From a checkpoint of a small transformer trained on Wikipedia.
Architecture: RMSNorm before each block, rotary positions, no biases in attention or MLP.
Training: a variant of SOAP for these matrices, 248M tokens, 2100 steps.
Each number is 128 + 32 x the weight over its row's rms, rounded and kept within 0 to 255. Layers, rows and columns count from 0. Numbers have three digits each. The size before them is the row's rms in percent of the matrix's.

# layer 2 MLP gate, 704x256, rms 0.128, rows 583-654, columns 128-191
094:122088148157163178190110129114069102121144104154078182161137118087129150115149201159121139096125058124173130111109128148104143175106166071077102089180145116144127115156147091138125118101132116
091:144116163135160169095147167171127118136128138211074147130117153159122167086151147104077147071098093148155090128118160105162087145141148116103097065122098110140105095138115120064176174123144122
098:101141125090084124120105167084174117133179097130099156138114122092135090119123176132067137122161082125134165178079108136081143120166118120149112079116091145122125165097125176077133093119102114
092:170057131145132124140137143136151133140155140124055093076136142131128090183110189115095139061127126149157116152125120109083108166114139130097128063149062123221140095128159138104109119183121128
091:173131151122160125142093133133152121106105111148123102182065128111160106106053115112106144134168116150110064154138144142143152172157118190060141158163079159134148127105156175109095087114167176
101:143128099129174141139122144121070130121137172120155162135197100086139150162147143136164074124101114102190153171091160157129089141157159080135135106146115139114134186110101154078157142154098132
092:173169148110157107159074081125125163173144101176167175160107130094145199135110112094110199150170150136104146114147189124085123076084127151094102117139069127176180145085053124136132102054053111
099:075085063120083136146154141149125198170122134104122084089153090132136136137118129142198125150097098133146120164092096148128165130097121146029174182111092054090114147085141081111083145152118169
106:137153131089111112130090148092126203160118167089116138108133069154098116121122138155153159138151159126140154189127120062172150119023112156100150140085092138124153164195123150116102187155125128
102:150083152156162086095116150134128103113095106189164096114139083089122117132123098112117074158118126141184129151155114058100149152118125073086109173138140124125126148125124052151122193166116131
100:187133145104142133152180143172139198083152102158103157102122108105125175137101101091136090141107126106119067161135092143081096194097150095146197106140085098139100126148145054139167172098125133
104:152161143109121093151146166139135099169132143164073133085126078125127174134071128142136117106100149072132128138083125133135211140093079097111101141134135131070192142136140122150148109138168107
099:157124132107130132161065138120137170118064112059154191152096127127110187097130081127161126103146116126099099100121147083119125143113128060102097124114152105151148145118152115050140083175105109
109:157108083091130123133101133087091134099141105182124081113106117088124164147160155078123121171143088138157176103141137156133139170159185118113153133126172124122096145141148119130115127092103163
096:081148176124088079124196182084130087122077119181130142121151095206145025054105102154159138141123080110125144199090105137184130133170101085096152129134094119128205119081077135155169154120120128
100:144153173158165134152151101129083114126097150151130139211097143078153174152098128081149071072117156136115102105123135092089170149146173108179098209097077062164184119158090081110142113103153169
107:103125102134079118115105090149112110122164073157108155111079116143119084119115135144143133121148152103089164110166130092160108118137121161152123151147136085109075194153143125105121099173186173
109:141096127156092188107108055161128102152153126067108143117116110190111090115163115100162126107129146153150079146098143077107122121157101142148095127158078080113064153203122142096099130114165117
090:181153128126186150126123125122150083120082126122117147115079142165170117136085157090146123143097102097155151056194138158189125109150149120150152113116110118141132141163145101118116163149101155
111:122150176113173132173152144154138147076139155086137138128151152099129154181122121139117184122157056187127107110124104101148137171173118117073107165134152164162088112092140105183137086135128144
104:120152091085175109131113132100136170150177129127157093127132151125127147146152180124132122150143172169083131140106073069156117162111174110201134056120167078143122175069004149142083087132072192
094:129163162134098151104133163125128152131082123155143140186095126126121155120124103111137118160113101149136205167080110135159121109103139134084103199118100059161160167180124163095143150102106133
094:128181124076157057133097117131149153095132102139171101108106154188123121119183102170159126074180116149157159145150153100124153132134151107118144112084126097150068094134076140087128130140203054
107:122149069152180160160113169172119120100120122122086127121121084154138105132119123149121102149089156109122122108111139154157139141112128107094131186115127081122109159075146122192122097127134120
098:141136166082132133110139107098103198115182122158142169133090132111141150117134133119088094140139119129083158156127126098098092132137056138143099122188150160091126148130142147169144177116142108
099:100196118128137169196110106123083117157149136098109203099158127184138137124119042200119160115169135063129141097044150103131132119106131136146179129168137155168131123123105114180174136151148125
086:104173155152127109089183150102139104110111140095118062106092172151195170124134101141125075144122145145154169118057146111088132095157157070176155154203103107158124122174084050142135156134113170
108:119122096117126162058158095108155168114125139082146158090206217094133097139155140172121098148119127141112168108114139122115151149101129135083128140140128125163122127044120148093109153150101145
094:127133120137146126085131132168136153183122082165107143175146130113142083112130155122141078150176141105100107111133112136153213147114147160084117063139122094096105141145120177119115168098119120
095:130089093182157138116133087178099115132081100146121109157141171145151127171149127103156105157130114158135131096159155105135197109129066125164124127133129159085107134119124148067076141143139073
096:151074084034143195143119102119118130079175158179171101201140113134096129157145106115129151133124126167078166105157161121117135149068147181160170165153208124142082129126108119095136138146097109
092:069087105117199078141173159128127122127151106130093178219115109106120125113124133126125146180104134089176129158095124105147064108144155105108126150110166117138176093144079146135103105117107089
101:109153164127129119101144126159119165079096110091115162169105106127044123135119186108101118170157127130131161138108082131127162075104135133144123122152187137165092125056136176091104152117167089
107:157098139135124103085118121147134105131135127146060195108134141161130168043195092142156098118137124151121133058177122086139104165174104187086165143118104111140070075136100138138158075132156154
101:179121142077136136177127157173124096098078099121142116093142140134154107131153123098102127123114160099106164115055097155147112167089140178111161059187104073144087123108085203129150104225130048
099:085116135080148134139129101132176128118137125100148171127138176113142105120109099111106131142141135080132138131082169107167098077190071092123099154128163134123170081169125164126128173118187155
097:135134144075123113122119058110083103146102138167108170100093120149098150148167119080130108168087141120151154147142152121115142123154065160134166148148194138127145156143158117161103103172121134
101:179099170084148184110096122121117115109118147118098111161143143168127099113124130069151101103146149136138181130149105164094167138121178149077091072148143144184094149086088064149108098120098169
100:178072133101110102124163157059152118194073157155147123142179063164114128113125144161104165128146174089164127119072141139114102100123093100141126139150073138056164105112116148145131157157126089
102:110135116099109092101160173121119119124105118111134134118112146120152094130067162091131079166118109105099178130126108133161146126137119135107139131098075214106123094117104084180130097190128112
112:130143155142079160151198133101086118121132157189104124074081156123086130128170108138085135142137114143170121097143100134123129131143140140123138112133128156080118139107176137105126159099157169
103:126124187140130124127148102102143117153098123113085107158093150160148121161112132143170092117070141092122126083151143156127107108167022135158134086199097128111109122160157146130141140179128113
093:128139168143065076055173100111193137092126100190109120151111136123113117125094140082128140124137191149139156105122092145145170104150113081153160105125134155180196116100115086126102122094147103
094:127139188129119131102165117095138123152158128136070117139092072156163172131081110187164137155107110159067188131137110175134090144150126103153184133140138120154137099148141147126137161104120122
108:159111093129156149064088126091147121092180120104123137103124097203139125146097192120086131134150172097106131162178131098143148143153155176098147143143139060146074126142152096116113126088102131
102:172115061151196141094149142148183176172179169161101112192133142062141127106115112179049093123099145170109102092133178139112143095118127122128111152149128124190155097134051131124091120078138176
094:133082089163117138091163157169134147032124076099148163108155060107115107124128116103098115166095121107156096079138162139142110143133153167088157107134165104112080137156088117112177131082095113
100:095114170162089193111075086169098087090140057131115094070096064085164080050136077103103153120130163149145092149125086156180150111061105162137139132116113072158099092125139120090135123094154139
099:115115114138100105134124132143130156100125150135180108103098154113102133105101096169128139153171151086163109092110161149128121116166119087138160107133140130135147135127108177244124167098168110
101:091158090114084123127134192090132140124106090092136123123176103164124152136109125152152093107124112149092180098090084078102119112110123078152210091124146173174102137061111165106142150113149162
093:132133130086139175089083111106200102155122109031120104092128161127162117121127103125141143113158131146096130171094128127090173136172118149132107157193119159141142091135084129102076103115104118
095:130140128090056161154120106092115084123182132078115129180175159138081133135099151126125096139156129104101109104128121078146138120138172165111133123106157109136149116153117224158051066134133147
092:130099163137176140176070128185147158151146132093090091122087087185171078180098121144158124130169123108090083121138134146133153145109108115168156079167145119110124088118111104095116149189096141
094:169142184142146144080146126106140110131141117108161163115134097089136068114095155118101072143077094122162127126119164081107112139201083141105191131157090125170136124081141068156087106135124117
104:143159040122165153148166161112046097126116146121108082128176109129162133090119107115084160148130114163179160157163165163128185163129160125090139161166162110119109145119099108158126128181175120
097:099114059178132172141142096119140109142128167066107120172151133102122155126109138192100082133115118130137070163098167161127143100139144132152134145150058142103138107164132093125140088122170155
096:125134213191159110142091135102117174185166172149123158121102181098177142110106140110076151154176134107118099108131113122092155139137062140137103093111129099133171108144069105142108124067105122
105:197132149118174099126170142139112148161112121146147099122148127079091148166136227146112079104080177082132148116167137125086196107127160101104163137134100116125142148075046135166097134150152149
099:104110120119079141160140133125097125141153075099098106153110117202078156115125078142121171114141109127108101160149128147115155179176187098128110120101083156174134179182114134100115162146131139
095:191209158113175098188134095111116089066116111052091144127092132145120086113167179095114125077117154146125128094157128159083086127180127082161160143171138131170115131093102105137134116140164135
098:147114099172097146078126084165060145127123140102107135138149131087112142160149117171111196152042138102169129126108178114170149149104097147029128110192127118160108109092115129153097112081125069
099:140175163149137167107163138138086135110108111143159150103094137082111028136133112165139145152134144123100101148142055121141162146142101063148115199142105118146110125125130074105111137076088136
100:101141128153064135115122166153093145111099132102164124154135127135091084164165188182126080126083114180117159095182119127127156154144182103121103120113182065103197161132141109116148114199142098
092:150143163157154125107162137119167141136132111154116204112124061187119112148198120134111141145079108151122125106125152154140120120127125137149118132166108205188159143151094087164131150139136118
099:129107159062143087093089171132148138111118077127132135127178077158117151200130179133119119145148115143118158139070119115145127103058132107168158146105149152186107177128128063101082087160145144
105:139153136104155110147183082163064079132072107127096185116121158060140157119143167123123144081122091106142127115055102128106127085081131121152097134156136139111134128111081136172121175112112103
101:129179124133120133073023164163167134093116110131134160117158069109161099169134072136198138121084080069162128172043086177118149171133089141138196120169116076206130075068136126141126166066074092
101:103114091123154121148088110162187168076114152157158122119062201142130143164125076166123142087131149152116105134114136155067036135083124121091099141146134122157144136118158110117097102142086159
096:136175110060166089141089185160119153138108112138116059110127092132152122097116121106156115077168130128162134135112126146153095168208131067153145089133124119146140122144102095109104122144065156
101:106111155063073137053110139126135107145105137143154132081055115156120146156143086120183156168095172110194080158188215115121121137120159122160063147156122103134100166061105169161100156099092108
104:133086155139149153211155137109138124082166137096171139114133166108172129151093180183083096171124142203110124109137137134127104117044126079169165106053148158150075130141131107161121127134142128
095:150153153153132076161156155228122139128095126122089169126134173151194116140122135130114098159156127116145104063106082118159189032118172160134159126174092134147152173190064061089092118120162153
# layer 2 MLP up, 704x256, rms 0.126, rows 583-653, columns 128-191
093:125145125121176136119086072098129109155140151153129144122083101156125176121129169195100121121129070085153108122169136128125111169075159153167128142147104099082172105130141156096103093153109149
091:125143138115136146144092180131101139145156144155156168129113120139089175077108081057119119121163130149154145079147169131082126133046176121124156123037170142191078119104105110155153098142100092
095:145127097103125101122128156124152146113126126157092175095134100144104102132126120128114098075171128080183200110114118137064089133127161148121130114083064176188193147106113117109159081113090128
091:167135108146180113139144149144189107158108103066055118092123072117146112225083153126110124042127145113150183156122125144147160121105157112061088114128115126144128081161179148106135165130123173
088:111142179172137117084158157088101080129086132130148112065113101139078107105204153122136108107091135112153209140160110113092164086134159117183142142077182114091150103125104099132141152177181103
099:126091184084160189161078098129092085095112114069121158148105156128145159146176166121090100130116142133142159036142129146094148163144145119148094153177107160175066151116135171128127083088104176
097:168143123086156114141059127100131173169157112168164182149115122093166215138084167091137203129164150156060139131121216160095156124094106125051112096122094157150141105063063134142125087087077084
099:180179123132105137096087150107116063107113135102158132168117153148108132121171131092081098172154131105092115091098119143106128111134162152210077056172168162136158146160138209128172106120159118
099:098160149085119146135088189132158154136139129085166142122108105046099135152103139155101134146181131125114125133115121131192112061177075117099099184128135068136104080175189132148118104131195128
106:086140173055154091071136099131140117153127142121183145138168110088050075122141071138151089112116166108163137121081148083107079071139156108132143158144140147103122137148127076174093200104109099
100:133122186083127114103137112147077105124112096140084133147116198077152191079142122133120150111139110076074118112089139076130072153118115167102129088169123154184158106081113123169121096095084133
101:130109160164121154097163141121126117137137090191157180062109120105054123164134063127156162166165127142108132095093167074097094107093110129141100132135227142097104113103136125080145180108103125
095:094104148153118124148163122185178098126140184158089073139124109135162050140199131149120131130107192171187176129106108114108109156141109144145180090098171094087137113100129170154095111054144101
103:086125176153115097131099139158133122141150166129161199168173112148111115167092163133085123136126129066091102135093109120139169074131119164107097204074148120129148077096135157141122157100204143
101:170120142140117143169121123126156157166168203103143113142074144110139132173137148138096089118128158125149171116129180106113111100067132094124144147132140162130049145185124101110105160116122144
100:151111187144164210091095169115124139177096096133155089157133133050126052115159139114093079052117117164124117124134128099087169131162191053168153170102157167110132134097146084106167145131120149
103:109110154102147135167165131044131115105102163136132106139091100147112078126157158178164103105126133086170101155118116175106171168103182095109117120125193115123099110125129157147153158134146132
107:147172132088097118149143211148168138123164151161143109170095150090087178150131127130104130146125104183181137129144114158104132130182146104108151132133140219184144107100102093193155152114094109
090:077106134143084125153123146129121151145143122147115125167130134059087126122161128123087138125140158132090123189106113103046121147090081178101104127107160120096124124088105138128120104125140087
108:147170152173114173099132149087125120104103123137181134135123139116152080086144100100188172103170070173166101107126105150176137070169128125135106159154136098128091133132136145158119095136127131
100:087055087134119154082160135167136063082131145137078172109127109094151098141130138150140137159125124101175156100140132202122106100138111128117120131166108117150108092142166116116206138100178175
094:140120101137136167136182112123123142107145129174181126144148138102102150093090156107183132190125093151094192119137096136130131158113182143083110124125060114136115155222127175114101118105123121
094:073134066125133088085116097126167154086112108134110133095133146119120130169135102159154127099160049152179149122110166141192099117149137107127200112149091123110151127178104142100139095151181112
106:111041171147121052080159128097166148069134151119173107119115149113130164135158122125151135080162150109106153149140097136081173141142117158114153134119120156145175102154098101106085159146120153
106:153142124151071133116128121195157146175176172125097131151127105118155106135064098150167130171166158100088158155156101126130167144108177182084116141104135182146133121081198132112082123115095172
101:139114170130170133138138085127173153056054127148188035086122111123090102095097164107144115129093122104167130185212112122154099117168126139083086077125125103104099127140128151075083104119128145
088:091223111166135143127174134088174118167058167074134060133122137163140159109192065153156106184117147144175161128161122088150082095153091130170106096132107118067097084143136103129145236095142135
111:137162076134082145059152130112134114132105195109170110128190174068148108136148064169140139162070106111093125161137117150107104096125134132109135089146159142140084131051094141118121145148088125
097:116131172145130105186142107120125113079175157100079097103166156156137190112115142123120196091133140171137124146112072098106117101135144062143147197085145137158066106125116070113167117145153121
096:037082104130125156187111115117146145206064069122144207114184178129124095150104098064122113155168089162123130183073176124138098087163089162087175120136114117091099173079130143126126132071087135
097:117081109081130180133105054136102119073169141122138125168113130128082087164159098160149114159200176109083141118121180123119137182069119162143180115187149132163089111135102108097091107139123103
094:146173097114137123102150162083146134051099132055127139149066167122143101163105135100124110076094150109110109198138074145132149057096118117116191140107119124133185103075137113193158110136167090
103:155118107116132161123105067138133107147160137135131078077080161065131144139130139110154147102131179108118065131132185112122072136129079135088109091097097071068179215170107130154149099122093149
108:145074126155143109127123101140137131106036062105149148140206118092124103121116136127166080129153092058165136115142160122169181114128119131177117122164131088121130189089128057115137142174097128
099:155112141151125119107172118114139087140195096156106096121169150050095123148200130122156105136191164102127121077104150146121043047158143116153150141103162143032121124191112182093164160144131200
102:166112113146143095086080194192096101136130179204109098157196147133123130093160111142151121124103119157136104135139119082147086117106138117120094094087166125113135072107125112130114165140100117
096:161125136161092133130117179163127129152244087151076108208106115087131127088130127128130151071140085171128090129109119144178118158132123091110094113082141101191114105096117119109128146163076181
098:165139189138120108141136141142111115117158121162156067102104180085130193133081129095076088097140158111157173190119107160105132088148168171149130147088143118190119157077141074190188108103151156
103:066183061071106111143137155118153120170100153088138142128128091163107078077096095122085132089074184105159125133124203144151115104148152045094130182134092143147086128046078167130111158142120125
103:133115133124091120122160097124156109094143130073078135089098145101117108166091132093152097140147136124085138155104114102138110088134106127096115137099086168113131114124127092124074108135092150
112:076151146112108151133148089120147126140043136122088120087113138140115126114098144171143151127161131138087142124148122138141139089118160117112121165105078119136172101109143062117096171130116095
098:146135140150111178155106105163133139151048147120140139115130094130131172135100108145126160092103091118131143166130112172134141089093174116116082106171046126142107113142068077175178142108081133
095:119129164069172145167138160147121160125101128112111136096110095146130155153066132122064122088144121104186133155117153195086162165130117156124122081164147055105091179127132181120125154141159163
093:110118113148166121109101152168087160153143095159128134123172168092108123098161173082101129142187116117160120165123146130078152148121128111119053160122128128088144164104162105127169089152123096
108:155128136108096158079098139150134161073109099169166144102119124174115122087133147162118130186116117151162110094158129081096094117092122166143144104125121187124098090090128095132073147113091131
101:130126141124155149085098096118147191147145136170161135152119146137123119131068118142095130138129199111140132112148166161133129158158105133162131116107115110196108155122116203142090082138121160
095:111150103146111147131153167170170127064147117109129152101150037118108103101094090077121119145106135131133085095152173158174097171144132143088163147124137124180060147160106119109151125052125134
100:134109139138112172100094138069129123124119178173077117108152117108196128037101143153092092123137130109155146162149061131149136085065053100134145188146126119097139145124170100146106124107123148
103:181164143171086150156102166100122165136140132159120121094076130124115155108068109111109123138112130124131067066166122114143106133154068113163153148123135099128116141090150174152143132113178129
099:107142089132101153205143141061159100128086088078188174076231103102100127136086072144129069133093101151119115110117137138158104127145129097106119120185153170211141143027099097148150087078090136
094:165220086070082135078125165140095166123121128148167121175131066067117104074138152072124120138176125135128100121173147090126073152072094147154126108140141126130152106147132098136122120168144122
100:131065079138161093163122148079166149173155100103172145108116170161100151120167152115149183118150139193124113127110080129128115132052185139153142084139135075129100081103130083140083125127159090
093:112121149161146133153088143167188128165145159153095090132157074168167081177109109103183126085158106121085092125119136172145140155138110102163174081166156125134143073130137105130151128177113115
095:122126123067133140141147078147119124128109141155113097094118199163143104095161157138136137120145112151150153105137138164095112068106110083175063127170176148151107154125102145095135159086152112
099:120113121143150147147158099141047115118047119101097164112163100149120109109111087153110152108115108197178188116124182148137165163130150166071126188183097130124121157119114164113129144195121089
101:102143091195225167137124150118145133128116152085084163213130110122140134111138146157110117122067101094111090169106177120178140116157147101112106141124095104103178106137142106098087058135156179
099:168132058073099109099186141129134063121110080149111052133108043141107123117154111126136129114139099124083150139114122120137109131120180077124136127143118141116096175136146096111113109150087144
107:122093179157127201092106109126131085121117144124092139128151106121140018069101041056143188094152137141132117148102127158141156140165116153108114133141099130097177146117159075112154157126130091
097:134156178138165141184135138131116165150186155163058111108098121145125123135165131168111148098220202152114136120177120088170133139140129152124168146125108160179137111136110182120139155124119084
096:117081141103146159140205126094098100191148072149190154134090125098075159109099130073118063149102129089131112117091130129135114094156062062119091181122132136116149120134165155085174152203186173
096:147148117124169112085139097114106141133123083130080141072124144091121157116103181129122161143079176129201188131184159159133122153119169110125135101133121136149099131065157139156115093063181077
099:085134101129083106139123128132185148126177121125156143169109147102139144208151087086149076142143131167110065152119041161049103124163080098091096112162108116097112185111092160190106142217163108
103:138088164110120115131160061160179103134130094137094136132122130151139139146132078121142168122132122175107151118113176147218135101141138136086136157161080151207134151180141107139137127109112153
090:125110096162160154093080131151112174199098125129138176139113149120119100149135116101159106083121067109147190121186149152185167091103106158135154135198072124102120137174172111083114068179106096
097:138140172088092072092086148191159163117083074121155174169167082100137140131138135125155053207161157119122164090086173093119101138095118102180134140073110162153095166064196070150145135132139131
105:109126130158179129114163100109079096119120126168109132087109120135109141114098160104138168125139083135151117134094083113172129117105123145132083165123143126141164118121120138163164165115132161
099:155167114141082160092072168136178161083103073144203142107164108107137122145163083153174156120116149137111078161115103201121154182177164094137126114146104084134094077118112156144140106107086089
099:119155108125108102069135139155116118128124064126102109104135078139124107130158141154145041160117107153116151094075134076186129100095117170150157087127054129150126149139148214090124074104116133
099:111066117190113132124160119151155117121129161121140173120169142106110170142126140107142139122080060102058174123146085084143215158089112206098124158135154141131165170108179135104111153085195117
105:097193112104161172147149117156134088095162150117085144117146169093147085112126217141113120101162083122109175117142064096157143125123128156091178157109146143126122062176098118092076161140151199
095:153099142105107111126139118064151114094130132086158169126208101179120144121065116169140138101143090094109097173123118185124103094150160176153144121118080126147171123097090099175151112115106141
# layer 2 MLP down (transposed), 704x256, rms 0.109, rows 583-653, columns 128-191
088:143153130188138144098172094185109114118120107142152143105115174152135067128092035096149115106061153143107110151079119136117083094174131107109163131119123099115066169122130118148131189140177126
096:059140143131126114099189153046103120089088093169129097102179167145103132107086075152173095089167124117226141131118131161107122129134135115137140122145167110090150090169122135148094163096152132
092:128107135096145132144084091164142177155104062153087135124137077159107112096140143135064107132118163076180138116118109085102146091150127105126132108162059093160109117042132118136188099163090167
090:181142143144117177177119121131142078145168077164121181116123072136129125161096143100106159094133090102129137119109134116118154129131096139129137137177133148119171109061150176108141093155105124
085:115159085125148123119160163150137148122149164125168050091072176160121168126173128203145080156131132096126121118111136117156154128194107125161147125132161145117088122136151113076120133101156110
098:104161068128168131172145166086062156112142152112153111166150141119104081133127141085106086165113109158194162126142139095139137144115161076108097139137116157135107143062139195125185108144052121
089:114134127127160142145092127098171101155171104136107186131139128105146153122131109095127181126097135124072130141121210126067138135106088086095083103175124135135152161072145171133136140150110131
094:167186119125136102079078156053091082133133114134157128087084129089145169114106118076115114124115148125107165118097178114124174090182139094166117089136143197135193132174111152114116120085161125
110:132094179122119069135088132111126199147130111120140167102205116090065140106152141105124097161142174055085119106141122166159069103095098159162170173132155054095103147151156121110107100107113076
108:078138126136138140071102087195107133112093203147186124077137107061137094121153130128117113154126224129078059121166133068138097075138132091123166151143150102143059116119119079173176168154115128
099:150141149104106107075118116130144128101112123118168113104119149103091200081097141121103088124141158086124124170072132083147116146174137139100125116165150162136151106123131060066145097117122164
100:112113156170069144134199134139114103157148079107064137158174114135145125085074166165127121149143129133143080176063157135140162164109128119096114150168107073141127171100083076115128192150102055
104:105097149111146161115130121140116134136131087173117060100170131078175112168196133145090128181095145132194122156105139085120089159156135175120156146164133085154117109139118161185074228059156134
106:088124165116158107169117116117098165183144137136123119155167115125101153110111099126145128128158158096138104125135117084091165147113151112144112103162146143171192133127197211092101144073128144
102:113154091154086134174066073115100085163159152083141094181077160139157152160116149119112099160121166147107143097127140137111128113129157132132124074140108117077101157163144087101092142130193136
106:154096121177179122153068135093084085155138125167133141118144133121138077123184109090152163126162107164121112119054150120114168100171116048078150185138131147166115113053126128168097228130063154
107:117122167094146138161201155142162168155124123106127116116084132136163076106168126142120097109133080069162091184161108102149200147091114167087100063127134133166102095124109123109135134135149070
112:055139126038102100197140146139114129122187099162151131138108160092180101156153140156120140159134118125117170134161112143126112087107125127106151101117139130172228154063108074123102111139123143
086:125112147124126121084104167159087103102158085166174097166114135093164083113170088163104118182121091118141111140094125088060145179103112145122158137096156126148122081123112134075095132130174145
105:053082124168148124177133130175076093092123161103167158141112119114158162105131107138153128129132147116158107131128138104167193092127163151123096123222084087156083134036182070147109149215157148
098:098119065147144143100159136108102116145045137121176148143115165108088141111139105118152120109120098128124145205107137128135145129193174081121115139140104206113066102156161072120126113162113150
099:185161100142113141104137167142148109142117146105104176168105113168079143127150136125107129169181105200143111140098127130184112105128095124097127135175107117140135095172104166077151088090103131
092:118117145146093153136100140113167110096109108088090168071156145135110176153123105149128144105139133124185153097160115142108082095106150104107151129137173131093183126036082112131131107158124129
100:137069147158122119066093117123146173110129199133175126130115129118123160146148062142118142125195158109099195120133095136105119118170153198156166100162148161094169110141089083129136089147128126
113:144066076164047105175142105153146120144090110067130119191145181106124117106088087180144082108127159096107109089108118102145134102119129109159116091059119163137112129109162081099095150139109188
093:115107154138125087135134106130142130121108146135199097127060089112096121114145137124139132133135132161164152138192141118147096150192163128098061036124165129110124133186087178064028143140135137
088:121190088231090164122170189139098056112123145091099138132134101115140118133166123150115156188080159110156171154126133113147084132085084118109141110144184115113134111109118090129111152106092123
099:128137115082178142100189119146120105116113119158144171088118163140137139175149122082110142157159129124111130159131106154143123154122135116171107134093186164158110123154109146163060132111150148
105:130113141139063142153094133096118107088114173126132107142164075093079107135178123167148106107124081114158127131133168104133111116162102172162189139122113148118143131125117056147088102167134086
100:095161141204148131113132094142131141095105080088146141081124095156125139156124147102131120144113149121121104131107179121139096178130155180088128136111143112097177140200202129114135109152128130
097:143144102094139143199146074164135163075087123160122073149168125141065104118161115131108121129146163134097195110151163100142135101068131170152171161163187119172082124124158157132170166161108123
097:205122111113110114121097083092131131151089142109118110106133191113156048121101126180123164145181135109059139156044122156087196119094156105117131078087077100083144140139149128139132186120137099
106:161112131144079070148129090072078128102094108157149056128109151140184120158163117111141139118155156127116115119094177105161100172199117188153117111168089130045156156159152061161107111105136122
106:135131193169137140130084135095125144169153144109109174103093116129099117128144169161078069061164142171130108064118112118142132136118162143090149131137157183092096105114165133118119085179105089
101:102145140166127099122130074093123151095175187132071106123162130199073142149138077104116089157086144181168103125138137119119071190128087096200115181101152143116116101186122134167110166113102181
106:178139105162108114116101159107068087088170131153101123198126154147126146159144196194148123175157121139130130161125115115158103154047139146198117157137095119126149174138179072178089115162124143
100:128122101106139119087164169136162134180149130098113117141129145105122089109113083111183152061131107100112144118149064127134131132126128143115060096097076146126165097099109159102141125106104151
101:149112123109154098113069126105141143120145132123155169156166162098098080047126146142144106143146160140127148138136101148104131140139085080112111096135156116213117109142108144094126149129098159
107:077183159070156131133094104131207119171159055167075137097131128178139078146139103136113108109111107168133134118146119145164103118118130141102132106101150143195161171077109132133089133112166179
097:128140099138107123130153093142133125114117133101170132139103172099118086143136122050114133081108167147067132098130130094168165098188059135136153142110126137133092100113142134129135113134068116
112:144133149139143174100175105178163107154111098136181082119173112099149113148157103134127090164173140168140147137092146089137135122129116128099129127105146092146116123114125124140101107139191076
100:110127195118135098110096155160105119086119145117125095071168141105160125035146134105122104135155160160075162122176111127126132161090169203143150146061198138155147151180165131118142130175175162
098:073087151122170108104113080120127086116137175166128118163129150122060147177079191144110055150129108096164121133096070130171136133136146108085136161161139156113118094117126136103157131143100117
093:143096130115183089081100173103149125109118131135128074141088121085121155071182090120092131144097141143131069151146173161137148104163130129073104115111148123080047112126149052125083135164121129
111:103123148106162131061110143181173137089060098109178109077076082182104112130089105106135107164098128142163133171174123134075132099086168151137149119140151140175143110117129124111122137073131159
097:154115152133140160082119163172163076135112100146155136187098147082149171134082068125105054103099170171124129164150171177160162109175142156105098123148115159148113128125110103127120115131155129
095:169144087173111165108145124138127177072099141111132189112152107125079145092131114035134134118058117081133134118173147122180118141077180125141189113158166091106095161134097147143166145102097143
105:056043122115151140129140106159134171159164131157111158103147128116134128082115135185140140139177071151135142112158084142138127065044099147125159128103100058082094124145139049081120123108133150
100:115210116149068126163119111138096100105085082078100172098089102144100138057095134149114181127098152120141133116135088083160078144091109093145111193180146107136112143094158136108145076125127173
105:129154119154166131109090125102111085167116079107129136147157157116142104147117112118120139200156079150122146099099184132139122145154156074121137116123185136152100162109121170091122184083081134
095:123099118091126162136104146146112087162081063131117099166092131119116124116116175179147075181155112128178134124090093134123018173174145134090195071161108134086140191117185113101116102140142119
100:137091159140203125077115149123144231129193093109114113129085101110202134116095113151096139095104181164133124137147091158175158139102128147071139110149095066130135157116072085149156114136215120
093:139141090141179165149078156162101132146133146141098132131144089135114123185050141125140177089110099113134082131118150143118145112125140138151124068195171123119162074097117109121139112220104146
089:129056177152117152117130156114106137110144084119188098117126096109108148133144124149129110091138106080094120192137126126093103139138085169085185115108063124085124113105092103137153161103129140
090:149142141112122112119163101094108128111070070094091142172136133173103129120148129090107115138103099143151106086154129162110149122073128108089128120104123137087089152102153105119128128112153077
095:152099087094147127162115067117143067098109113093135116166128093124170086132091145100122065108153064064136103117072204096150109096125152147115105124144157147119128112184133130118153107150119151
098:111093130093135154147144157158147112127137109111166046124137088170128158119128124179145161111117070105109103114060086120117112127123187148091132137064131104138151117097065099078068107111097180
097:128174100120139099101145109098079125122088158113127122132172065100126154109161128136145133142081119156096169131133135145093121079138157099115127132083137113122123098113097148081177162150128169
096:063127145103116115099097100124170154106081181098159096134104093136155110104150137124078112094066120084136068173192207116130131114145089148121147129149079147125094123155099118060189150129184077
107:140121147100134185101125116068099186129144125152122116147151105094085153105112109140126113125127106087129090093106161118168161130219078098107106144103091156116170111151121134106124173095155126
103:123108147146172118094085124156089175116112121129149151146125112061101170120094131135139146138021159099159139121131191124148108120153135140051097133156129156131110110117153101133110103107151067
101:095129084120101183096161140119133111109114099114145143137168121103120141153155153122137133111135150134159138146067113176152147149195117095161130160159092119113102103148120118194151133176158103
105:163147071107141084081126142126108114162164162181109088123137147093145108136147185129118090161168120152103083150089087114083121132135159133134191130138093134135107100166172087197135085150150129
097:141100148168160137093129090142039127100048120097132142140142158117104131133156141151158142072164172088178139182134118150110109085134096125146156128171093144199120111121105088114124168143122147
088:163121129125116120096127177195129128132108149165066140191129084120107077157144134124072099115180128144176157129122146121126097102088117098151131111170117127165073091123152106197135136104121149
100:143131173163138136104171115134104143111070168149107153124140119179085105168131108163113119119109111127113106153074080110191134084102069112127092130156094136168150116123137139159147089115161144
099:165206142138155161130108138149130160088097068119128138098139076072131085161153076124149133129041081106158112177120094138118117139133112057112116107161174122136142108142144096116135114115140100
107:162122128107097140107135126150100136099104097144075094111171073106149124103152161054148088161109158104137134155055212120149145142144093155163145153144124118108146153103101095157126095111185129
090:104114099119086131140102093061121177096162125117137126100171123182099114133109176125142141122176067116156156146091183154140192116130133140070129176080137106096150156133139152151014105113217143
095:096122146102145204110120188177107156135137126119203126149174150088111077086175179190075142150133143161118133100113068140140112137138170161136184129167194106118096109144167150086083152163170132
104:146107088140107112132119157099182177122129185095140074144156111144093161128120135108127127083125077099125128158146129130055116181074125165177154049112080096111092195099124076096121114117171158